python train.py --n_kv_head=4 --d_mlp=384 --norm_eps=1e-05 --positions="learned" --tie_embeddings=true --init_std_o=0.00768 --init_std_down=0.00443 --optimizer="adamw" --beta1=0.9 --weight_decay=0.035 --warmup_steps=390 --decay_fraction=0.887 --batch_tokens=16384 --train_tokens=182200000 --steps=11121
Each number is 50 + 10 x the weight over the matrix's rms, rounded and kept within 0 to 99. Layers, rows and columns count from 0.

# layer 7 MLP down (transposed), 384x96, rms 0.17, rows 86-93, columns 0-95
50 53 34 35 46 46 54 52 42 54 48 40 44 47 39 69 52 55 60 59 59 39 49 55 49 57 57 57 47 48 44 50 47 51 50 64 54 39 51 55 68 51 54 33 38 36 50 33 58 53 39 54 47 33 56 58 59 52 58 47 68 49 59 56 51 51 66 43 51 57 53 54 50 37 75 56 41 57 48 51 50 49 43 24 48 55 42 49 48 29 47 49 52 58 43 54
46 53 47 50 44 44 45 47 50 49 55 35 42 60 57 65 44 62 41 58 59 50 64 34 50 47 59 52 49 59 49 60 60 52 61 43 51 51 52 57 49 47 46 48 51 68 52 48 38 56 45 55 58 50 49 67 47 64 62 59 54 53 61 37 53 54 41 42 26 35 42 33 65 37 23 49 46 64 50 39 44 64 52 43 43 57 52 36 56 53 48 47 50 68 53 35
60 54 55 41 52 50 44 49 45 39 41 55 60 47 42 57 50 51 35 50 49 48 60 55 39 60 57 55 49 52 45 63 36 49 52 35 56 50 56 63 63 50 47 68 46 47 55 55 46 44 56 48 54 58 74 47 44 62 39 53 39 37 29 51 52 42 48 53 51 42 55 46 53 54 68 60 61 53 55 48 53 26 44 32 49 42 44 49 59 51 40 48 46 62 57 43
45 64 63 37 44 43 46 42 51 61 51 42 60 46 30 66 49 41 43 42 52 40 57 58 42 29 61 64 36 61 56 55 37 53 25 44 66 54 57 72 38 51 55 44 47 56 37 63 55 61 37 64 44 28 59 74 39 60 29 47 52 57 58 58 62 44 57 50 47 53 40 57 46 53 34 27 53 44 49 51 52 66 37 42 59 30 48 58 48 40 54 46 50 44 64 52
45 44 64 53 50 30 54 50 40 53 38 55 42 43 66 58 21 51 55 45 57 41 60 57 64 54 31 52 59 46 66 51 48 44 65 69 46 64 61 35 48 47 47 56 53 22 58 44 69 45 61 48 45 57 65 52 66 47 52 67 46 49 65 44 56 64 67 41 58 58 36 40 61 46 42 41 18 35 64 30 47 32 45 89 35 37 47 45 56 34 51 54 64 53 42 56
52 44 58 52 67 51 57 55 39 54 55 43 20 59 46 47 47 38 52 60 46 34 56 62 32 61 67 62 47 47 48 50 55 64 53 45 49 56 40 46 62 46 53 45 54 54 49 46 44 57 48 41 45 54 57 31 68 44 64 39 48 54 51 50 39 51 38 67 45 46 46 41 42 48 58 47 59 48 49 40 40 34 50 64 50 47 48 53 66 69 62 43 41 36 62 43
49 65 42 37 49 54 56 61 42 34 60 44 60 50 55 47 46 49 61 38 50 65 47 27 41 42 36 50 55 38 41 55 57 63 61 61 48 47 45 56 44 44 55 37 52 50 50 48 45 38 47 48 59 56 51 55 50 56 66 55 61 48 39 63 37 71 43 40 42 63 54 44 55 47 61 60 41 41 65 62 54 41 38 40 58 55 53 57 52 51 22 62 48 32 59 42
49 65 48 50 62 45 35 38 46 48 66 47 64 47 48 43 37 39 51 55 47 64 35 23 29 40 61 54 56 36 58 52 50 48 45 48 67 60 42 46 55 48 50 34 58 57 65 38 53 54 37 58 59 48 58 61 54 54 52 65 55 31 53 51 47 64 59 42 49 52 46 47 51 70 40 55 81 32 47 46 60 45 47 78 51 38 46 44 52 49 40 53 47 44 49 44
# layer 7 MLP up, 384x96, rms 0.161, rows 87-93, columns 0-95
49 51 50 46 55 33 48 39 62 48 34 57 49 49 44 61 43 60 33 35 36 48 49 46 39 44 49 43 43 49 69 48 44 49 34 44 62 42 76 60 61 62 38 61 42 52 52 63 48 52 31 47 58 70 55 60 52 49 40 45 69 54 49 40 54 50 71 43 56 47 50 46 51 62 40 41 46 48 47 48 49 47 66 55 35 43 51 48 43 56 66 38 52 44 48 38
42 39 39 48 56 46 58 50 31 35 52 43 44 50 45 68 39 57 60 49 41 52 43 55 28 51 46 50 61 52 47 43 64 56 49 44 43 52 46 67 42 56 51 56 49 48 56 43 29 82 44 53 56 49 61 49 54 44 38 62 66 45 61 54 53 50 44 49 64 46 45 77 46 63 51 42 50 60 44 51 53 48 56 53 50 31 47 59 45 56 50 43 38 45 53 59
80 53 60 48 38 44 63 50 66 54 37 67 43 43 48 32 41 48 56 58 49 33 36 59 41 62 65 45 55 62 59 38 47 45 31 53 63 54 42 39 55 56 63 37 67 57 28 55 55 54 43 52 40 35 61 43 62 49 66 37 66 52 35 34 46 55 66 49 63 50 70 42 44 71 41 60 60 59 17 59 44 38 51 62 47 54 45 61 38 35 44 32 44 43 35 55
39 30 33 39 51 64 63 51 59 46 58 67 48 53 54 49 73 45 62 69 45 31 57 41 60 47 38 30 38 52 62 50 47 47 33 56 42 21 55 50 64 55 50 69 64 33 34 39 65 38 59 36 48 56 71 31 56 47 22 36 56 66 47 49 38 34 48 45 43 36 68 41 66 51 50 40 45 68 53 57 65 36 53 63 41 70 43 45 64 47 43 38 34 41 32 61
41 46 50 42 59 31 52 49 58 57 32 53 50 63 43 59 43 39 35 58 44 59 48 67 50 64 41 43 57 29 49 41 53 37 33 51 40 51 57 44 47 52 75 50 64 39 65 50 58 48 55 53 60 59 41 39 48 45 33 52 63 60 49 52 46 57 51 38 41 67 56 60 54 55 49 58 48 59 53 53 48 52 50 50 48 54 53 49 28 52 56 52 53 58 48 55
50 31 47 38 55 56 45 53 42 70 41 59 58 58 33 61 51 51 53 57 42 51 39 56 56 48 67 39 62 55 58 51 49 47 56 44 48 49 64 40 62 48 57 69 57 65 53 47 48 66 59 74 37 46 59 58 54 59 41 42 53 39 49 51 41 32 40 50 42 39 42 65 44 54 51 39 43 63 58 56 51 54 52 49 42 47 36 48 44 54 47 33 43 45 56 60
48 45 49 54 46 47 43 46 45 63 40 49 51 57 51 59 54 60 62 56 44 30 55 58 54 36 55 33 53 68 53 39 52 50 66 37 23 44 51 63 49 65 46 44 61 51 32 61 55 61 44 64 49 35 48 36 55 52 39 58 62 59 57 44 38 57 44 58 53 53 44 46 45 50 35 52 37 56 70 43 50 55 63 52 47 60 40 56 69 67 46 33 74 38 36 52